config = dict(
    d_model=128,
    vocab_size=1024,
    activation='tanh_gelu',
    norm_eps=1e-05,
    positions='learned',
    attn_scale=0.125,
    parallel_block=False,
    init='normal',
    warmup_steps=125,
    batch_tokens=32768,
    doc_mask=True,
)
Each number is 500 + 40 x the weight over its row's rms, rounded and kept within 0 to 999. Layers, rows and columns count from 0. Numbers have three digits each. The size before them is the row's rms in percent of the matrix's.

# q: layer 5 attention query, 128x128, rms 0.177, rows 0-63, columns 96-127
# k: layer 5 attention key, 128x128, rms 0.166, rows 0-63, columns 96-127
# v: layer 5 attention value, 128x128, rms 0.16, rows 0-19, columns 96-127
# o: layer 5 attention output (transposed), 128x128, rms 0.162, rows 0-19, columns 96-127
q0 081:364490529505493488497522457533554486515561501511498561464504486517522515512472487554523496486562
k0 088:512467510479491511490468541518503564510518531492538520460492535540480509486525503573507553498491
q1 084:527514525444461509458560492515492530597508481559501444489470536467498442482483514413445463461531
k1 087:487563550501451483477509477464539515465564529503509447439446611469469475470504524411536478468515
q2 085:468412474487484551479452464516436504463449463535535487500462479539505440552485522524471565445513
k2 085:541458545526517518449522449511454493507503481526554514462526548475501543536543506451487565499455
q3 090:487531508595484494521491441423525466519496494498536484481478531516485570503519511473436522516565
k3 095:490494488456446528507466468480553488468443461552480418542510539476535582429436489503457539519517
q4 092:449393482511471463479520525463482499484454515509551478490457487489497522384490485447537556478487
k4 089:472575511534482514553558507479522520561456503516475565465433526430503545496537513482560532494469
q5 098:544507532489576530535457491510450530401459515554491437520501473537521481504515493539523526469528
k5 106:529508507544526511412446486512479488464466562541596419437557492554455433557538539500458508430528
q6 088:469505564426483518532510502541471465556494489460571517533483524476480494497511499483540579528488
k6 084:506473562441500545485515431538444440505497456552457529450517533470395538455434500513507520560533
q7 082:449524502514401541535405491531464476510559510525535540456490479560491575488471541499519544472503
k7 098:399474514562452529513440525531495472460572443477468509519461440504570500503546497436517517458502
q8 095:473513562495504510535458547480436525441515551476513430543541457526529482473488389461520517422459
k8 112:513520528577454489484489515576436533453441478451562508525533512530488472527533542500520517470494
q9 089:401416521515468473447516490432524593564486455540461455490505535459569539540404522515448535442468
k9 088:548514501497464555528543417414532461497468449459483545439508507521463474526463541513502536452497
q10 095:551516464473485527478560511534475478506505441452459462528536511424518493534504530545447393539547
k10 099:479505489503554444520602509428526462533483453540495458520461511506463547515536484494420476527450
q11 093:493474511412540510474444440582455472496410522533520525596541510481532476588492496510464547527468
k11 096:525510510486525480478457452506455432461461508513535467476553542485471428557509545520453447531513
q12 100:483494512507530457463473524506557484527524501491509479456518507507501500530455522481473478477464
k12 093:476462623470547553592501446470575433452503485522451471503504498511513482551461510490468472494556
q13 093:472521503441486480528492498434580498554492489475495500458497493516600556526454482497510534494419
k13 089:526568535385467441521509443461500502490444437442468518497451469507485516560434432505509590520478
q14 093:498561576536503543474579601519557447546544484493543489441475497542570464446560466478471505490526
k14 080:424524522513547448550531512490432491526495491558457558461449453493517514523444471524435560504543
q15 085:440532487530526515447455468529441566436508459476543483502499526527496505484496474468550490479526
k15 080:548499529516516493464537511452434559500430475501519500520523550449471477463478537562547534493521
q16 101:457520542523485529523551449493484494555452455445540532449509533513489478463514454522535536520523
k16 085:444543531514465520541522432494470447508564456506410526511500536511486525437517498510414575503462
q17 102:485404508444453463535503462435474500504594553518530485534526513470441482479500476530482496454489
k17 095:473461529549417530506497463487555510452532514514524492490515497486450508472537486489498523463502
q18 095:475523487571531532475503458503518473523494467433474451484518521459450515618408555558541502514500
k18 086:479438522521587522473482503506500499441501551457528504529519476473536534514453543566555467524556
q19 106:547427506465481475431548506581444508471537503481474388476549569486556476483464505493492519509546
k19 104:500494453488553537500568449512516462521530458472548477530535430478547499461496467486445543530502
q20 097:532516494434484483559504521563462439497531465474477525421502490504568541510530504514498489548545
k20 108:505436511470509540550500514541511491486526512557558448488516464507544499433485442477567405509539
q21 096:422474476578472407508509552402510515518499527560489512567479452457576552517540488513467520502533
k21 091:541493500452495493469466480465538529522485422508463500429513569534454447478529535542456538514564
q22 102:501506518489447518482489482510545472611516530513484470437521517565486494519444545503494588451520
k22 104:491467531518513508461502435505519465505515512482464478489563517480538516472463539428566528532551
q23 079:549478509511574432507432481559582526515445553464546496526498469441495538464482522530462467476494
k23 093:629477561513519450477480480485459456488504558482461497512556494471476568490442534505490544477489
q24 089:491444530517560556523426472587528491561509484481472419525566505429392560542506489422512459466482
k24 098:528497483513464514527547482552529481490459522484487510520452550518559549533511498412575457454531
q25 115:464523531498529450521463483525520496534541521574489510422499505495503456412551452495478476498491
k25 109:537526501498525438521511468520444478544528516527498500488481502458570461489473428477513474483444
q26 093:494550512553533493467488475446504529451535450483478442450501467515498497527478619500466407472552
k26 099:479478546450521558447467516490534489438551508512539435448539492478534503493477601571465495475526
q27 105:518465461561421477571459504499532594505488458514496470471478430526544600512497624451467551519488
k27 092:503521508465546474569481461405463550558482459476509471492568440482618487484473523491508499512548
q28 094:481558506445449498459554553497444535537429495458491511527486488517597510464480533430542501421519
k28 095:494553537478458514389474441491578517533506491497493452499456449529560525483506590489566481500494
q29 097:521440530461476518531540532524508504555546463503526464577530570498526478520567489446504552542452
k29 094:515457461521498457501591464523547447429478415518532490454520575569503482505495531461492543555503
q30 096:514465525539486535543539522527499462560451463503536466459536572518504521582498505533487534500500
k30 085:511543464541565534573567482469416437483456493491426530486498532480546533545590466512511487512575
q31 105:470477453536600571442534506501500574498431427455509419525498474500523446465492550485543439521490
k31 109:486447478488545489548579561507505472463459490495499445567548490515506511564438511486498462560609
q32 120:475518462542520426477476472403572497495417530505517497558490473468514422526481511512560570467487
k32 105:496511515525493496486472532409581519481493533485447492475487509462483469538471544571571572462509
q33 086:530518400498576520497401488487494530483542501538414491467437481477517493483486517465481476524533
k33 091:583545478517478474486523525492451548584503576498505440544478540496511517505490483486501509508506
q34 098:462446459492482502430469466497441501502522576463485525452598486513514516547479516537553542507502
k34 090:533418515486419587465402496481511516504517554428489487514466491481510409479571508513509544501537
q35 100:530527452524456483482437446486539402443530483531482461489509503504533550509480464513503526532551
k35 112:486500476537523539456463565497489507500459491471508447535518491481603545511564494491511523500464
q36 085:554516459475564504551473502491465501475446455516487498421528491505463538459567462448447439515520
k36 080:507546414410546521552526497543439562563505499505456439541536533428511462478538487531446466461542
q37 098:534555492513433447492399471523459513471528487499559523531494537470476533475522449499439563544445
k37 098:507537510532580523526477541469514521524514515438508522502470524463453522494562481515463476514495
q38 101:500501447506491510551503478490514505419468528612542492508482463503469458557477553522512451505553
k38 116:530539434554499430499408498538463490477541503459536515506516556517514506491457539535445465463492
q39 096:526506437411490531561452514518448555508512515489457488503577591519475480488456501537486571452560
k39 090:561499469544484454441507479523498475471471471454491530506535414511504543444425480435529552453484
q40 100:542491502504475464365448418529551558509451546494457469515487478505600510513487582491532487483467
k40 103:538517484513503386449530377447535516539515509466533481463497451485517499513506512509455512480477
q41 095:587557533484568510513534507501532415493479501508447518460490500491458538506601518487537485468596
k41 104:557520454479502510458495535494501520537538518592532487467489436454489574534583471498533501414479
q42 082:479577568503521555433486481483534462492484518466537551466506509542432524499570481512553492529542
k42 080:476512517519379516468532508500544507496458533529513519469479537457443525504562549590502494501540
q43 092:452549527482556478477519594420526526474518496553491481507479503490571475451482435445518462506565
k43 092:433486569551548495463461553469551559535547443452399562479524540505499513453506510484543507541535
q44 093:460557576444506513461527472494496521504500562533531567488480450509486572385481506486502467585418
k44 093:437594490467508445496466564570537532488517503537555492523499444436544442487535519558488396597427
q45 077:472520447518495525472452529522512433480456464518450467487532493547474491554522538485446516423562
k45 090:528494485547464498513527500460470519506475453563485528494554479539467503475495568495470552414486
q46 105:477509473527530476530511522504560486404501403526544533508437440496528491494580500452487540536423
k46 092:444503498576570506500524553455522518573542498452382489525495490557536482482520521476557545494519
q47 108:468438504433530481536514463469460549504535439451451468446513474455476445524424496502494494523461
k47 095:514495542449530511512552503460518487515564480470435417508479444507473480525433565390508505468499
q48 106:543500516433495517510427528488555500471458542517488480549560477486494538490426552460515523425444
k48 112:473576455470498455508444523510454489528543495397487504495519442459440510542512439586523484443481
q49 102:486499464434554480501491502369546444450406500470525519494470510546509427509548436479570452499515
k49 097:453542452530486527488504521534537508460432452466516498530479463435487474591497507549563475534437
q50 091:514525504557461540500512512499520534504490482500519464532512455517567535574536559548512507448530
k50 088:505476576497571504436468489429508480456489499526511477497480540485554556526507497463536489476508
q51 100:404452458491506512515453459534434564445481513519556503460483489586555432512513483455518536528447
k51 097:484501512501597470519477480505381513554515555473426513481480512482467447484480471469462527544424
q52 110:503464524570491471445537580528457485517518471521533477511472511523552487493463555501446519456544
k52 120:465490619619555500487496503441494496552491497488557553426495542491531481536619548505476477550528
q53 094:494551547469487579577442509487504448509498496475510431470526517519426485433572466482563494467514
k53 108:494482528468471502530426453562505470524505582509426539503501567576431482531459435479530569455525
q54 106:529564564411423518514445512483446488517559555458543435584495508562458538501500433505563584495490
k54 091:387460546523480473446422465498540504472509507443582575529501485534466522499483470463493525562552
q55 096:521504586488488463475533537545537538497521531507493485551535440471531466442505536523523476488471
k55 099:518495559507524449418512482454559492526496516435521503512539583533500479513492462557532463454490
q56 090:544510509497454559578542587458525508520510510449490503465477550522495423529479496527528500501553
k56 085:527504514506493538552467554527450453491496592451518497508476499513455504506474438480502454542530
q57 107:499445528485514486505439501518448523499472541465589502534494567530452494460484408410558535452428
k57 109:475504473526508469514509521545441550445435520474548529513532520487427430551516534450521431474449
q58 092:544515501478464496508463474535498408527443437554464555523477491535530515519508601514473509548563
k58 092:493521480456477458570461485537496467524481454564514518507492496556514460477500514558506484471551
q59 097:483503506514515539536484455504532541541466476461490452438605476510508522526589573515532468535515
k59 103:581456560487467478503504504521550507496489529465460451582475439522569531531471478520520554509569
q60 092:606519479518553545463530494542509491468558475501485554450519442542423438480483568504452406529506
k60 080:480467487538554498486547548582466427487555473576443440520513455498477447492464475573452467550449
q61 094:515499483590553496501521489490455451476554529533408533545441487493508529485508543453488437559488
k61 098:521514476528499469535510541442481528531541489476490467539487456563435446488492515455465472480405
q62 099:448494520406569426535450509455577506481444482481542527523513492501404442499522469474480566511535
k62 110:449549476438592500482451456437469489476487546471432545504520527480425444465438513528533516477419
q63 086:527459575471439445569510499516389498522505511462509415572551503549488576522567521531470498522468
k63 079:566456519487529508525502470473531484482513456534543551492548498476455511518530493479444409496475
v0 113:534540475504578508511548534475506564534534453405529479578602486429544531489491529547512485502508
o0 107:478493559510465434511487476464584476483538515559467513427484583520502494519501517518493455507443
v1 088:453451522544564453555525536523493528485542538515537461506426464489504524535561476568558453502531
o1 092:498529460505414482405506461476552458482434475480446534456535529500487477436484487451436522463471
v2 112:507493621529567475414498522509458511459524446475496505528507484484517521540572481410542509530509
o2 113:517436453541467485510493461541512516525454591541551476465470509437507521458461492521482584514475
v3 111:499478431562524529556458559463431509521493527462503484529488448524585472502514451517463480447519
o3 114:499549505482497459415475433484551535445568463530480502508587570499424468483543529514534445523448
v4 085:472500543553435481454489467455455408448526568570462490488455497496541492467486514429477488436468
o4 086:558479418458602516552488495518521555520480482483535528502507444487401516521511496574499457547478
v5 105:442520479413461509503468479484499521451438532444447517549575457540481516495436527500513499531476
o5 098:590481503563455463523430480559512555538485434528541496537453506475464439521571501491517456487459
v6 103:472481525488583457472482492483436479513511536493440566465503529563553530520427501446500486439458
o6 101:516514467511414473530485533484584448474545473436505482546455503453449471466549503480516541553517
v7 091:440459511422542454480410569515527525460546491587446513550477465509495527557445541509492517525457
o7 103:484472550589420538523567463423456481558411521423525519493496497482501516481537484410529531486523
v8 094:489526469536488545534514560551500443477530498623477562518532525518462535526496498481572475583473
o8 091:489492542499479434493522467472527500552409523420504442503434457468524528531526487482469507401457
v9 105:508423493438456422569491430499504564500516549459466490475434487538463550519501548492490489473470
o9 116:500493503588490634513504530467507451497469459519522533525512458426502501550502495584521488531494
v10 094:464466465551497514454485540538489590449516467530566479448485515530474471480502450543560506453547
o10 081:521573558468480508516531496515506490511480516462489525520538491462499510526526583493495513527551
v11 098:512594507532469508489525529553510548460485487535497486473560516491551536426491438451566519561564
o11 100:515426516485506417547477540576450510521504521511476476531494477528414517536525510513399516520468
v12 105:492461499447569438502472541538515470464491590491531502510555452487543527501542512470481487471464
o12 100:503504479519457488438468456435494525537516452482497479497532581544472488447463483490525487547476
v13 101:488495476496481511458539459512479472561492442514534467509452515514534563468559560493501472474587
o13 099:511515511461577524558518532465528556440488565504508502466586434454425487489470407562501487498358
v14 090:487567427501439513554561518497487467476475515580474529525475476437505572492461557490499469511538
o14 097:501447589525507497483488501553467542551481482491461504467451467575511530513550521522463465501442
v15 107:535444496456493461564546461489520456561554507494489485516439500577580521549414552575491496485437
o15 106:464572437510490548425506495457548487491426514483521492456501486464507451498564471476535509425474
v16 109:531474497456501486508552527535506524518481500616505526525490512542543535501463448489436502547515
o16 120:492519504517578530501500534500512532491442566425472481510553472475477447445531458476490516474476
v17 086:518531444459472524497535504511445505466494537539476491545524488459565445487491477526538424499533
o17 074:526487469532493385447479486503532478454536538556579526526491533528426479452517507519452572488447
v18 098:541464522511539566478491468475480467512488500423502480430494447573485560521530460460456505535531
o18 094:492549496515485453510530554555559518506444466568486537566445526447544440483508473551563550546471
v19 102:510480492477481539471488478546566480463514429419472448522443501528511508484435534484459590533529
o19 099:519486469485501395521459539513467518466424544573526468454530465443520484555476478525546474498445